Each number is 50 + 15 x the weight over the matrix's rms, rounded and kept within 0 to 99. Layers, rows and columns count from 0.

# layer 6 attention output (transposed), 96x96, rms 0.212, rows 81-95, columns 0-95
56 41 49 27 61 40 46 28 19 48 53 59 57 52 27 63 65 58 40 57 33 28 46 51 38 65 59 49 58 45 49 52 42 50 38 69 60 48 76 29 59 48 38 35 48 41 41 26 42 31 70 45 35 52 63 52 27 52 74 40 81 40 41 51 40 45 66 43 44 59 60 31 38 47 51 40 74 37 47 39 36 60 30 23 77 43 42 58 48 59 60 38 33 56 52 45
66 53 39 43 38 53 61 35 52 43 25 78 53 45 36 54 60 70 52 56 35 61 40 56 55 50 48 25 59 31 67 37 46 44 53 28 35 52 39 45 33 40 51 36 64 13 24 64 66 53 73 62 50 34 38 42 50 49 70 56 73 46 55 71 53 58 56 39 32 34 37 55 36 31 50 42 56 65 51 57 31 51 39 42 62 57 28 42 22 30 44 43 42 42 66 44
71 52 45 48 66 41 65 46 36 61 64 31 46 59 58 72 54 53 43 51 57 49 98 52 27 76 49 46 42 49 43 50 51 47 43 50 22 79 36 43 54 41 56 63 57 34 45 60 33 42 47 58 39 52 59 52 68 60 49 53 38 54 48 47 79 70 55 34 69 69 36 48 71 61 54 53 46 40 29 54 40 83 61 61 66 63 52 55 45 55 55 45 47 26 66 24
41 61 66 43 45 59 57 51 45 43 64 60 41 44 71 50 27 56 32 58 44 37 63 47 27 48 56 68 51 45 66 65 50 38 44 77 60 40 55 55 61 44 54 16 61 34 03 79 55 13 39 36 33 24 60 72 43 50 37 36 50 35 41 56 45 44 41 45 61 54 59 39 39 42 57 51 36 58 52 52 43 55 48 46 40 65 65 45 91 23 57 65 48 54 60 47
70 54 45 69 59 28 15 76 35 60 52 46 39 44 82 60 42 41 40 33 40 55 43 47 55 49 93 75 35 45 58 45 30 28 56 42 31 22 43 51 62 72 54 29 60 63 50 85 49 40 67 50 35 41 68 29 58 51 66 47 61 48 54 47 66 43 42 30 45 61 71 60 52 63 62 52 53 53 50 55 72 63 54 50 48 38 33 41 08 61 56 48 38 60 69 76
64 83 56 33 34 50 58 41 29 44 28 47 34 50 42 52 47 41 39 32 27 47 36 25 45 67 22 55 84 51 28 37 41 53 63 29 65 57 38 36 23 38 54 25 47 49 45 28 40 50 43 26 64 49 57 43 60 39 70 70 50 39 46 50 19 70 49 39 69 37 46 77 66 46 42 40 96 55 43 59 56 31 60 53 34 56 77 67 36 42 44 42 46 46 55 61
54 50 55 39 23 21 69 47 46 57 66 27 32 40 45 31 33 11 25 48 44 51 51 53 53 53 53 41 48 53 55 37 36 65 42 44 34 40 51 53 42 58 42 55 68 69 51 80 73 39 46 35 50 43 26 42 58 74 70 68 16 58 52 55 64 38 58 45 51 53 44 58 44 64 57 49 43 55 40 43 66 44 29 50 45 53 64 51 43 40 54 46 65 74 48 48
55 52 25 44 65 68 48 56 78 61 44 43 59 66 24 34 53 45 59 64 33 50 40 53 46 59 38 75 62 48 61 56 30 34 42 45 64 69 46 61 48 42 41 64 32 47 48 60 32 52 26 61 70 64 63 29 45 53 64 54 46 35 43 57 43 50 35 33 63 50 30 49 61 55 84 50 41 66 52 23 45 52 49 63 30 20 68 39 62 45 67 01 45 68 48 73
38 10 37 50 51 49 69 50 59 39 34 68 69 49 42 52 43 54 63 76 51 26 59 74 69 27 76 35 33 79 48 34 55 28 49 71 42 36 49 57 41 23 82 46 49 52 57 39 42 43 44 57 45 53 70 44 56 42 52 16 17 39 59 46 44 26 44 59 40 55 38 56 21 43 51 53 26 27 35 46 40 41 64 33 81 50 36 17 57 45 44 57 32 29 44 57
58 43 55 46 83 67 70 35 61 49 72 47 41 40 57 39 65 43 68 85 36 58 73 90 38 41 41 50 58 26 56 53 60 73 35 21 57 56 59 49 47 54 55 45 44 53 41 51 56 52 53 47 39 54 61 51 99 25 57 25 49 60 51 55 80 64 64 66 45 56 55 58 49 54 53 46 51 62 62 90 41 52 37 59 53 54 44 48 61 72 57 40 72 44 67 50
39 67 34 49 42 51 43 51 54 51 61 64 44 21 29 44 41 56 53 60 49 26 38 38 29 57 69 66 69 49 44 48 44 77 24 42 65 26 38 38 31 71 43 40 57 57 53 68 35 45 35 63 62 44 71 45 42 52 51 40 27 43 51 37 55 29 49 32 38 75 51 62 42 43 57 56 21 71 69 64 35 61 58 33 43 31 52 45 53 65 54 38 24 59 60 35
36 43 76 46 27 54 45 44 53 55 57 33 46 45 44 44 52 54 54 34 38 36 31 78 53 48 51 58 51 70 94 56 44 63 57 49 46 35 36 34 21 71 44 76 26 36 62 33 31 40 56 58 57 89 52 28 39 66 53 47 63 37 58 46 48 67 37 66 55 15 51 84 34 45 57 72 39 66 55 40 40 63 51 49 44 67 64 57 35 25 21 39 48 54 53 69
32 09 58 59 63 61 38 60 59 51 42 52 71 29 51 44 58 28 32 58 46 56 65 64 75 65 84 68 62 54 42 64 35 40 55 52 55 75 56 46 53 50 61 41 53 47 66 49 39 60 58 19 60 45 49 58 49 36 56 63 52 54 68 80 19 60 59 55 61 64 85 57 61 29 47 43 62 61 54 43 64 65 44 24 21 57 17 43 57 56 50 57 78 34 53 48
35 51 64 56 57 50 63 61 41 63 68 17 70 49 71 46 49 42 45 36 47 45 63 58 55 37 27 32 15 73 26 42 42 64 42 60 39 31 46 34 44 46 36 34 36 40 18 29 49 64 56 41 44 54 45 45 28 38 54 59 46 58 49 46 39 58 54 46 51 78 34 62 46 37 53 68 46 48 30 57 74 28 29 47 38 41 39 41 74 52 69 52 41 53 44 44
67 39 55 52 57 47 45 73 43 59 71 60 63 58 62 73 54 21 56 47 62 44 60 64 47 55 45 52 68 46 78 76 48 60 51 60 62 45 38 42 38 65 33 55 43 42 25 42 56 42 59 70 52 41 60 47 56 35 61 62 55 42 72 49 43 69 59 59 57 44 33 58 68 62 38 62 65 28 33 80 65 41 50 38 50 61 35 29 54 55 56 74 57 67 32 33
# layer 6 attention value, 96x96, rms 0.231, rows 82-95, columns 0-95
44 40 30 50 64 52 68 63 34 43 59 42 50 50 53 47 47 63 69 38 34 52 32 59 45 57 43 46 53 37 38 70 39 63 44 53 67 61 31 56 58 59 60 53 38 56 22 70 71 52 53 60 32 56 56 55 57 46 48 53 64 45 33 74 43 55 41 69 49 21 46 37 64 73 46 70 59 30 22 62 51 31 54 49 50 65 59 48 59 51 62 38 61 64 23 55
88 37 47 60 33 54 51 41 59 30 45 51 75 49 50 44 53 58 54 51 48 69 37 54 49 67 37 57 78 47 49 56 44 29 27 48 49 64 64 72 62 63 31 55 49 55 57 62 64 45 46 44 57 57 32 66 55 21 36 42 39 41 71 47 47 67 23 41 57 39 46 59 60 36 68 71 51 45 53 49 35 56 58 45 38 49 78 58 43 42 43 81 47 50 68 49
72 62 34 42 49 48 49 32 48 35 55 69 63 32 58 65 64 46 68 43 44 53 51 70 64 41 40 41 51 33 59 45 43 52 54 34 28 44 49 52 55 48 63 41 55 49 60 54 44 67 17 76 42 25 68 43 39 48 52 36 42 45 24 35 34 46 42 47 69 63 36 57 48 53 54 63 45 52 62 32 81 69 67 26 37 42 64 55 44 48 44 40 37 60 63 44
74 30 46 55 46 38 61 74 55 40 32 58 48 66 56 53 47 57 52 36 46 40 56 57 68 40 59 32 66 42 45 62 45 46 32 59 86 56 74 55 38 49 70 63 56 59 56 29 52 59 67 45 42 61 67 53 32 67 37 64 69 27 43 58 57 39 62 44 89 51 52 36 66 33 65 44 51 76 61 60 39 65 65 47 54 33 41 28 25 55 43 54 20 79 50 47
52 46 55 51 62 58 29 61 75 61 57 25 42 82 48 69 64 69 52 73 49 40 36 61 32 55 54 47 44 28 62 37 77 73 37 72 35 46 56 39 42 51 35 27 23 31 52 53 45 65 63 47 45 51 62 47 77 62 43 92 87 32 53 35 26 90 48 42 54 26 67 53 36 47 34 48 49 30 30 57 57 37 35 39 54 76 61 48 64 63 74 21 45 61 30 39
48 69 49 46 48 40 73 42 40 40 40 47 64 51 39 46 43 61 40 47 56 42 51 60 45 43 49 62 48 58 50 88 48 44 47 58 68 43 61 41 40 23 46 49 35 38 65 47 34 66 41 36 50 53 67 70 33 40 43 53 48 43 50 36 55 75 78 55 63 43 53 25 55 54 27 61 42 68 47 62 54 57 63 46 36 75 60 58 59 36 34 25 54 65 64 71
52 58 30 42 63 39 55 59 47 30 65 46 50 88 57 65 61 46 64 87 51 58 48 40 47 64 72 55 32 35 41 48 67 69 71 57 36 31 52 59 76 35 49 43 53 56 60 67 29 23 30 53 57 65 48 36 33 47 35 68 41 58 52 70 43 49 62 41 36 63 25 34 48 35 38 46 31 62 54 39 62 38 62 34 37 58 29 45 53 49 59 61 72 28 57 42
44 61 17 47 41 85 76 67 48 68 35 61 63 52 66 51 63 41 36 65 37 51 55 79 61 48 43 64 72 41 71 59 29 53 61 30 49 84 52 68 29 56 77 61 59 58 56 26 52 33 54 23 46 47 29 59 44 65 51 20 34 47 59 62 44 34 58 64 41 52 60 46 54 52 49 54 81 42 54 51 43 50 42 57 45 23 26 75 57 56 57 69 65 56 61 61
57 58 52 46 14 76 54 37 46 58 51 31 64 47 62 20 23 54 54 50 23 46 42 31 57 55 16 41 44 54 07 50 52 43 66 50 49 61 36 60 73 59 36 62 34 89 59 60 51 40 38 31 65 60 51 20 57 61 54 41 46 55 41 52 55 32 50 53 41 57 42 53 37 36 59 75 50 34 39 46 49 52 64 53 44 35 49 27 33 47 54 27 26 49 62 48
48 46 35 49 53 42 43 55 61 49 44 55 34 76 19 34 52 41 60 53 38 23 59 43 55 66 62 35 50 31 38 70 43 57 67 37 42 76 64 44 58 52 49 44 68 53 80 33 33 40 30 47 32 56 35 57 46 59 47 28 48 54 24 47 30 59 60 52 58 70 58 26 39 45 40 24 53 71 53 57 56 66 53 25 44 57 47 47 41 52 59 41 33 81 52 43
45 33 35 38 45 48 76 61 51 53 44 65 23 62 54 56 37 45 32 46 41 41 30 40 46 57 67 50 24 57 67 22 63 44 47 67 42 32 67 39 67 33 61 66 63 52 32 47 42 63 49 44 71 47 48 49 46 45 56 44 59 42 45 72 57 55 52 83 59 72 58 46 17 62 46 55 66 26 38 56 61 31 54 51 23 56 33 59 68 59 42 39 56 13 35 29
50 57 36 52 48 50 64 35 27 68 41 45 39 48 66 39 31 33 48 57 74 45 65 31 62 49 04 42 30 26 69 39 32 62 31 51 51 51 29 54 44 54 57 64 50 45 38 56 46 40 71 38 43 53 55 59 57 53 50 64 59 35 52 56 68 63 74 45 69 30 44 61 35 60 47 14 42 37 83 31 27 54 63 54 21 28 70 32 38 57 83 49 45 47 59 51
38 24 48 39 32 54 54 45 59 53 50 29 50 57 44 50 52 43 49 51 78 47 78 69 34 51 70 74 57 54 74 49 45 57 43 40 49 35 44 50 65 59 48 55 57 54 55 41 37 64 46 46 59 27 35 60 62 38 47 58 69 50 52 29 36 31 55 46 34 41 49 69 46 73 37 52 48 53 47 27 31 53 66 38 40 61 49 65 37 32 50 53 18 53 54 64
49 43 34 35 30 50 68 50 58 66 55 39 57 37 52 52 42 47 61 49 43 45 46 57 34 61 32 53 40 53 47 51 61 33 63 56 58 37 53 85 60 39 54 42 34 39 44 44 59 43 33 56 45 27 38 43 57 32 37 53 79 47 36 29 49 56 69 45 47 44 59 71 50 66 60 71 51 58 46 16 38 45 17 70 58 41 68 34 51 46 26 58 52 63 49 23
# layer 6 MLP gate, 192x96, rms 0.258, rows 0-14, columns 0-95
34 72 40 50 61 46 48 49 61 43 43 46 50 52 40 53 63 53 41 54 63 44 65 37 29 44 56 55 29 40 45 53 62 24 66 22 30 52 57 83 43 25 69 71 52 57 33 42 42 40 72 48 44 38 71 55 45 64 39 65 48 68 38 57 29 42 45 41 75 12 52 57 56 40 54 62 72 45 66 54 54 31 39 43 49 27 17 47 61 40 46 68 61 01 58 48
61 61 41 52 49 46 62 38 40 62 38 51 39 45 36 64 32 54 37 31 36 32 81 81 42 76 73 45 33 55 60 28 54 79 27 49 83 43 51 50 47 58 46 33 38 29 26 33 53 51 61 56 64 50 58 47 50 57 65 41 42 61 57 48 66 16 59 71 48 58 39 75 67 57 46 48 32 35 26 63 54 31 45 36 34 36 52 48 56 48 63 53 41 19 45 65
53 58 42 16 51 35 44 47 73 37 52 57 52 64 73 69 28 53 41 61 52 62 58 63 61 40 64 66 37 53 45 60 36 64 53 93 33 42 45 83 48 54 55 77 61 67 58 55 35 40 78 38 31 65 39 41 52 63 45 19 69 62 50 56 30 44 47 27 79 70 35 60 51 54 77 77 74 71 51 40 42 46 50 46 39 35 66 32 61 40 49 60 53 55 61 78
42 55 22 65 37 47 45 59 70 24 66 38 55 32 70 42 56 42 44 47 40 51 55 53 35 31 36 48 78 66 28 53 56 45 48 51 51 33 58 58 44 24 40 29 82 22 62 72 37 59 65 45 74 44 65 54 39 53 32 46 70 45 36 58 15 53 32 33 58 53 34 37 40 64 56 42 30 51 31 67 43 53 43 41 44 49 33 22 56 65 67 63 53 73 48 52
46 40 14 52 76 33 34 50 41 45 42 61 43 29 29 71 58 64 51 45 58 54 68 51 77 55 40 25 44 76 23 25 34 43 49 64 18 39 34 44 59 66 38 60 27 64 23 12 56 26 49 54 75 59 51 70 50 61 61 51 63 47 53 57 28 75 52 68 67 24 66 44 64 21 50 55 22 72 74 50 59 28 73 70 43 48 49 67 26 48 46 49 57 54 45 66
47 32 35 43 63 42 24 34 43 39 55 49 60 64 45 44 50 36 69 47 50 39 73 53 53 46 45 45 66 13 26 63 55 30 37 52 35 50 33 66 44 46 50 65 43 43 48 31 52 61 46 00 77 54 42 27 43 40 56 31 24 38 63 50 59 30 78 58 48 43 29 92 53 57 64 41 78 60 41 41 52 46 30 41 44 69 61 45 57 63 53 47 37 35 46 59
47 38 50 42 45 34 34 67 39 41 66 35 70 58 31 72 53 41 52 26 53 69 57 60 72 49 28 57 43 38 54 76 66 43 25 47 55 44 25 82 77 88 42 78 56 38 77 63 59 54 57 52 70 78 50 69 38 59 67 43 55 50 54 65 55 56 68 37 41 77 47 59 54 35 28 63 65 18 63 66 36 39 63 58 60 22 65 29 62 27 38 41 51 83 48 42
23 27 61 41 42 34 40 58 34 40 28 34 42 40 34 54 49 63 58 40 24 45 51 36 55 28 42 37 62 50 64 37 56 66 22 34 45 31 18 71 53 41 54 29 44 41 57 49 74 54 58 59 56 57 51 66 69 04 52 29 52 82 31 64 58 05 31 44 43 50 43 26 64 57 70 60 39 76 49 91 54 52 74 85 61 61 60 38 41 55 84 70 51 58 67 50
68 45 62 39 53 44 44 25 41 61 12 42 28 66 35 61 21 68 40 16 43 61 50 58 65 55 45 36 59 57 59 72 48 60 45 37 64 43 66 46 66 29 54 18 49 47 30 51 44 56 65 35 73 56 73 47 41 58 33 17 46 45 56 36 33 63 35 58 61 56 06 27 35 30 34 71 41 51 38 68 56 60 73 50 42 41 37 50 32 58 62 36 53 26 43 76
29 62 45 40 68 32 61 22 43 57 28 48 55 32 53 24 47 67 61 66 38 50 48 28 46 35 62 00 63 45 52 58 22 75 67 24 60 23 64 46 72 65 63 60 39 40 61 50 61 44 87 46 16 45 42 42 48 36 59 55 54 38 43 50 41 46 58 46 72 26 39 55 79 47 47 51 30 65 35 38 42 59 44 59 63 31 84 63 35 30 78 42 84 70 65 73
50 14 45 38 56 39 54 63 51 36 63 31 39 41 47 36 32 53 49 51 65 20 39 25 50 33 63 49 36 72 44 62 72 29 40 77 19 97 38 42 51 39 48 41 57 75 28 33 34 32 54 59 51 50 59 32 61 45 56 61 36 49 47 43 50 38 56 59 45 35 51 49 50 44 51 32 61 43 56 42 17 54 54 34 33 34 40 24 79 76 45 40 63 64 66 48
67 61 37 23 55 34 50 49 26 77 49 40 60 46 60 74 60 51 42 35 51 72 49 24 60 54 33 40 80 64 49 36 85 69 15 51 39 58 50 55 42 45 49 48 47 64 15 12 83 58 38 57 42 49 54 55 40 57 37 61 61 30 53 44 51 48 41 76 40 48 69 45 53 38 34 28 47 46 32 48 61 24 71 54 61 64 44 42 58 50 48 63 47 66 47 57
59 75 59 12 62 44 70 49 36 41 30 47 43 66 37 59 32 42 61 56 67 44 40 51 25 37 38 55 46 76 65 27 61 65 47 47 68 58 66 56 72 50 41 10 32 68 58 33 43 59 51 30 70 68 46 86 48 28 57 46 32 37 52 60 50 49 33 54 41 51 44 54 59 37 83 51 57 65 75 62 42 13 59 31 46 57 54 68 44 30 41 40 36 55 56 49
17 94 52 53 47 38 44 56 53 45 48 65 30 45 51 50 51 46 40 32 50 57 45 47 31 40 64 53 68 39 18 43 60 34 43 49 54 35 62 49 35 71 59 22 36 64 60 44 43 56 68 60 63 38 54 71 54 36 37 26 55 66 58 49 53 76 58 50 31 38 43 65 46 44 23 61 48 85 60 48 41 48 26 39 31 43 76 67 42 38 55 60 36 54 63 65
57 47 73 44 36 36 71 21 53 55 48 63 48 67 58 42 64 51 69 45 39 35 55 66 60 59 38 57 61 46 64 57 46 64 38 44 34 50 55 43 57 48 68 65 41 45 60 27 61 51 65 23 33 47 40 53 53 42 50 68 45 41 25 34 41 88 53 45 56 35 29 76 84 42 32 37 39 70 61 35 27 49 87 43 22 57 34 48 40 67 18 50 52 58 52 51
# layer 6 MLP up, 192x96, rms 0.242, rows 0-14, columns 0-95
62 66 58 30 56 57 26 34 19 36 52 49 43 56 39 48 56 50 81 29 42 57 72 68 55 31 51 49 66 39 61 52 46 44 37 69 42 59 53 49 35 36 55 57 38 30 66 48 63 42 37 52 78 76 53 63 37 57 72 61 49 39 42 58 57 38 61 70 64 70 59 49 38 67 45 47 20 66 63 63 64 57 42 41 73 50 30 32 46 60 36 15 38 52 37 37
75 55 43 39 78 28 43 76 28 47 68 59 39 58 71 56 61 80 36 30 58 67 56 55 42 63 53 81 39 34 72 41 49 37 53 34 67 50 51 39 34 44 39 66 56 76 45 74 42 64 52 57 37 59 41 58 56 46 44 40 32 42 45 36 69 34 57 32 60 53 55 35 29 76 36 69 52 41 53 74 45 45 66 44 59 65 20 52 48 49 64 44 42 60 65 54
50 61 28 26 88 44 79 37 45 40 65 46 57 44 63 37 68 55 32 57 42 49 20 59 53 27 43 40 35 56 45 59 55 70 61 44 56 61 42 31 42 54 70 34 73 68 44 52 54 52 44 56 28 59 29 64 25 24 68 59 65 42 36 52 69 65 61 44 19 55 68 63 43 89 10 29 58 69 22 51 63 43 60 73 62 56 51 65 65 29 69 52 30 22 41 36
37 50 30 76 27 65 65 44 61 53 50 27 31 55 53 30 68 26 55 56 35 43 35 26 27 68 32 46 50 55 49 70 31 38 57 43 38 57 74 73 79 55 65 46 48 54 61 56 28 42 40 52 78 37 69 80 31 46 62 52 62 59 32 72 32 28 07 74 45 43 46 39 70 52 54 38 62 49 52 57 42 57 53 69 71 74 47 57 70 60 53 70 54 61 37 69
51 53 47 61 57 45 30 67 20 66 88 61 42 79 55 56 66 50 49 44 65 53 67 36 18 82 46 55 52 52 49 80 41 49 51 59 43 55 71 56 40 36 81 63 59 62 70 85 44 64 72 22 57 67 73 50 51 35 49 51 70 44 39 28 58 49 47 47 43 31 39 60 48 52 49 52 38 48 46 25 55 49 61 57 46 62 29 33 41 65 73 49 49 51 53 50
33 31 50 54 71 37 53 67 64 62 59 48 34 70 52 31 56 69 47 42 63 75 45 70 69 30 48 64 68 38 62 37 72 63 79 51 30 53 29 75 59 41 61 51 34 55 63 64 43 57 48 36 62 47 50 57 67 30 82 58 79 40 56 67 59 28 54 43 61 72 50 46 55 56 33 64 44 43 26 52 43 52 43 53 34 64 57 30 26 55 40 45 63 27 68 49
76 64 46 64 62 56 51 70 67 27 55 85 60 60 75 67 65 60 60 29 64 82 53 77 54 76 55 61 02 40 43 40 52 47 41 15 65 50 47 26 50 60 48 43 58 65 50 43 82 33 74 53 32 61 60 50 59 36 33 32 54 76 47 56 56 66 50 38 58 35 46 54 47 46 41 69 40 53 47 55 46 50 51 70 80 80 53 49 75 58 51 50 42 48 30 23
55 73 42 44 56 81 51 80 35 72 45 34 64 48 20 14 59 19 41 54 60 45 67 47 67 77 40 52 74 66 55 24 50 56 42 34 33 58 68 47 71 37 34 85 45 38 75 55 53 57 45 75 27 44 39 71 66 70 61 73 70 57 54 57 66 52 47 55 48 64 37 49 70 67 49 25 63 39 30 22 45 53 50 72 73 54 60 43 48 25 72 69 47 22 38 48
61 39 67 48 62 52 56 61 31 55 54 43 21 38 28 55 23 25 18 35 47 50 56 38 45 73 62 28 52 72 61 30 34 45 54 20 96 58 78 55 54 59 49 85 66 43 64 69 69 41 44 47 29 48 25 40 45 53 71 49 42 50 77 38 44 60 31 44 53 71 32 72 55 54 53 94 68 25 51 53 41 22 40 65 44 67 42 57 46 50 53 57 56 60 51 47
61 85 32 32 48 48 51 32 11 51 63 38 43 57 37 58 32 28 46 52 45 50 66 63 55 75 44 36 57 56 78 52 27 55 65 71 79 37 55 57 81 20 44 48 49 33 58 30 49 21 59 39 45 71 58 63 51 63 71 55 45 44 49 57 30 51 46 44 45 55 71 52 38 49 48 24 26 31 57 83 66 50 62 50 67 66 38 38 51 60 41 28 69 70 41 60
54 29 24 48 28 58 42 35 64 40 57 68 47 46 53 59 48 70 61 43 67 59 44 46 79 47 54 44 44 55 62 73 47 72 49 44 15 61 59 50 50 73 64 64 55 62 51 70 55 56 65 52 43 43 82 47 43 74 02 41 52 57 53 46 61 43 44 54 59 49 59 61 48 69 64 43 63 41 69 53 45 33 63 30 47 51 64 60 57 19 55 58 67 48 20 26
36 16 29 56 60 12 35 73 41 51 37 32 42 53 88 28 41 43 71 35 61 56 47 48 58 71 54 68 28 49 52 50 56 30 36 51 52 19 36 42 57 62 41 76 49 49 41 59 70 63 34 75 83 53 65 31 83 64 52 67 54 49 63 22 33 49 46 57 50 59 65 55 64 44 50 77 23 47 59 43 61 51 41 50 62 37 59 41 46 50 50 79 35 32 65 36
46 43 51 71 40 43 69 55 37 55 78 46 55 39 48 83 71 66 49 82 62 46 26 37 75 63 35 78 55 37 22 62 45 62 53 48 48 56 59 51 45 58 94 48 53 36 56 14 43 62 64 42 50 54 49 09 77 77 56 63 47 52 68 23 58 55 66 17 48 76 22 78 39 70 53 32 32 74 41 63 44 46 58 47 46 34 60 52 68 68 54 42 51 46 97 43
50 30 68 34 30 50 77 42 46 58 44 31 50 40 68 68 37 12 50 74 56 64 36 64 84 49 55 44 54 58 61 35 68 37 28 46 55 38 77 43 37 49 30 46 33 54 40 54 55 42 55 30 55 35 60 57 45 21 58 56 73 68 46 46 43 30 18 64 61 55 30 00 40 71 48 48 21 53 35 35 59 43 58 70 51 46 38 52 53 44 59 58 20 28 71 23
38 33 59 82 75 31 72 43 55 37 66 42 24 49 71 39 40 62 68 41 59 60 12 61 48 33 32 46 48 27 65 69 55 44 63 60 28 35 36 46 34 72 66 41 64 72 56 44 60 49 46 31 63 41 43 58 27 45 65 35 33 54 56 65 37 31 42 43 42 61 50 49 41 44 47 60 54 56 53 35 52 65 26 42 59 23 48 42 39 45 50 55 64 62 60 43
# layer 6 MLP down (transposed), 192x96, rms 0.235, rows 0-13, columns 0-95
68 27 38 52 52 48 50 44 40 45 53 53 51 72 55 62 42 73 45 71 70 45 44 25 35 36 67 71 50 60 57 46 20 20 28 63 44 43 48 37 64 46 43 14 57 44 53 54 60 52 58 42 68 36 63 80 40 52 31 51 50 53 45 57 52 69 49 31 78 66 49 37 61 46 71 57 69 40 69 56 52 60 43 29 64 45 33 62 07 37 48 62 61 54 35 41
42 63 38 58 44 49 38 65 67 66 54 55 42 29 57 38 25 11 39 44 61 36 43 52 20 62 40 27 63 38 23 59 35 61 32 43 48 34 82 51 67 48 45 67 62 39 68 58 34 23 28 72 77 51 33 55 54 32 40 50 48 28 47 71 54 64 62 49 54 53 72 53 60 31 49 46 59 45 52 22 60 54 57 23 39 56 80 40 40 27 65 61 71 41 31 28
39 43 53 52 55 57 57 28 33 65 47 76 39 38 52 19 55 34 85 56 32 41 45 46 72 57 58 51 62 41 69 50 48 40 60 18 63 51 63 53 53 54 30 50 34 13 57 72 82 36 59 56 54 76 61 59 49 65 67 47 36 21 79 67 76 35 71 55 46 72 21 57 52 47 45 51 59 43 47 33 32 55 34 43 37 82 78 44 24 41 46 46 66 58 25 83
32 63 35 45 61 63 67 56 40 55 35 68 64 45 48 39 17 59 24 38 75 46 60 62 65 51 37 28 62 25 29 62 43 70 73 52 50 56 70 46 54 58 34 29 68 35 89 40 61 45 59 64 27 24 49 49 42 52 53 40 48 42 42 45 26 42 48 26 31 24 52 88 50 74 55 61 50 42 45 21 35 50 35 72 41 42 67 26 42 29 74 60 39 72 63 40
17 42 13 36 48 29 63 49 53 63 30 55 66 48 39 56 51 54 51 73 46 82 35 24 60 40 28 44 50 85 24 48 38 47 44 39 34 50 49 39 36 53 35 32 66 74 38 36 57 40 46 23 32 50 61 61 72 55 61 50 47 33 35 53 36 61 40 48 59 67 39 33 74 65 46 56 67 49 58 39 30 82 26 38 40 68 45 40 45 59 45 40 54 56 50 46
70 68 62 57 62 45 33 50 52 68 53 49 61 56 44 85 63 77 60 62 47 52 79 50 49 47 52 35 40 39 29 59 56 53 67 49 36 34 41 48 27 61 58 23 56 38 54 67 37 61 42 74 25 75 29 61 51 54 42 48 43 59 85 40 55 49 43 61 39 51 68 45 44 60 45 51 45 58 55 68 67 34 27 22 44 27 66 34 78 53 48 69 41 55 33 46
48 46 31 74 61 47 30 50 50 73 27 53 50 25 55 15 41 52 56 99 41 44 78 50 61 33 52 33 61 58 61 38 61 28 60 52 26 31 61 49 56 59 54 45 46 59 51 51 39 51 32 54 59 37 33 84 47 37 34 71 51 63 62 48 66 47 47 49 33 55 66 37 42 58 44 38 50 58 63 38 74 28 46 28 62 38 39 63 18 53 70 58 42 35 51 61
44 37 35 41 74 51 68 20 41 71 72 36 69 72 63 41 67 36 51 44 65 45 73 58 30 80 42 72 48 67 32 68 22 30 27 31 86 54 46 44 55 52 49 72 46 66 39 21 46 49 59 70 53 71 54 30 59 30 34 50 62 62 51 47 75 77 43 41 37 44 58 48 61 26 56 68 99 65 43 40 50 47 30 41 30 53 58 33 47 54 20 50 75 52 33 40
30 44 16 43 39 52 27 46 35 40 31 45 64 63 42 44 48 37 58 40 65 34 61 60 25 70 17 42 46 25 69 62 58 51 41 72 55 33 31 59 56 47 66 75 56 34 68 39 28 69 44 52 69 52 49 75 51 69 47 64 85 39 41 53 79 50 77 47 19 36 20 40 42 54 48 21 53 61 21 50 65 61 61 65 67 61 61 20 43 38 39 61 46 30 37 44
44 48 41 73 60 31 34 46 29 15 39 51 44 46 57 76 58 30 69 16 56 45 41 68 29 59 51 59 46 49 88 73 44 77 57 31 46 43 39 30 55 50 59 73 55 38 68 59 39 42 81 51 42 28 61 38 62 20 58 51 42 58 48 36 55 68 70 42 45 44 69 23 49 49 41 41 91 49 54 65 65 67 41 76 36 55 70 40 36 46 62 54 34 64 46 35
50 36 47 81 35 50 32 51 70 68 41 50 40 50 50 49 33 65 61 64 57 36 58 58 31 42 81 78 47 25 41 35 59 49 44 59 73 60 57 25 72 21 56 62 51 58 48 25 29 75 62 24 66 46 39 39 61 37 42 56 78 36 56 50 33 29 50 55 55 08 29 49 58 59 37 36 59 41 49 58 64 76 39 47 46 62 63 48 61 54 16 46 56 42 48 72
44 49 29 39 73 54 39 68 54 77 41 37 53 80 33 15 45 56 56 56 31 40 57 66 43 70 47 37 45 55 56 65 68 70 74 31 50 76 49 49 53 63 63 67 26 24 66 27 24 33 31 69 70 48 50 46 49 25 38 29 27 49 31 62 49 39 48 32 48 55 29 32 40 77 65 59 50 56 35 24 52 55 40 46 56 80 42 56 59 31 56 26 88 55 60 58
42 32 73 41 16 42 52 63 41 32 38 52 65 42 73 60 51 21 37 59 79 56 48 57 65 49 83 50 67 41 44 69 69 39 48 32 70 68 37 54 91 44 43 64 64 68 87 73 21 71 48 72 45 62 35 63 38 66 69 49 53 54 35 60 24 51 44 27 57 36 61 60 72 26 37 27 58 66 59 40 94 46 85 59 49 49 49 59 25 38 51 45 66 30 50 33
31 51 69 37 57 56 40 49 47 79 32 33 56 39 54 37 18 57 31 57 52 43 30 50 80 55 78 17 65 38 38 59 35 31 38 48 48 73 34 40 65 27 40 55 72 43 63 46 70 82 82 59 65 58 35 60 15 49 45 31 54 43 38 48 15 48 54 29 29 61 37 67 32 56 76 64 29 63 60 34 46 60 55 19 70 67 57 61 51 45 68 45 48 42 55 56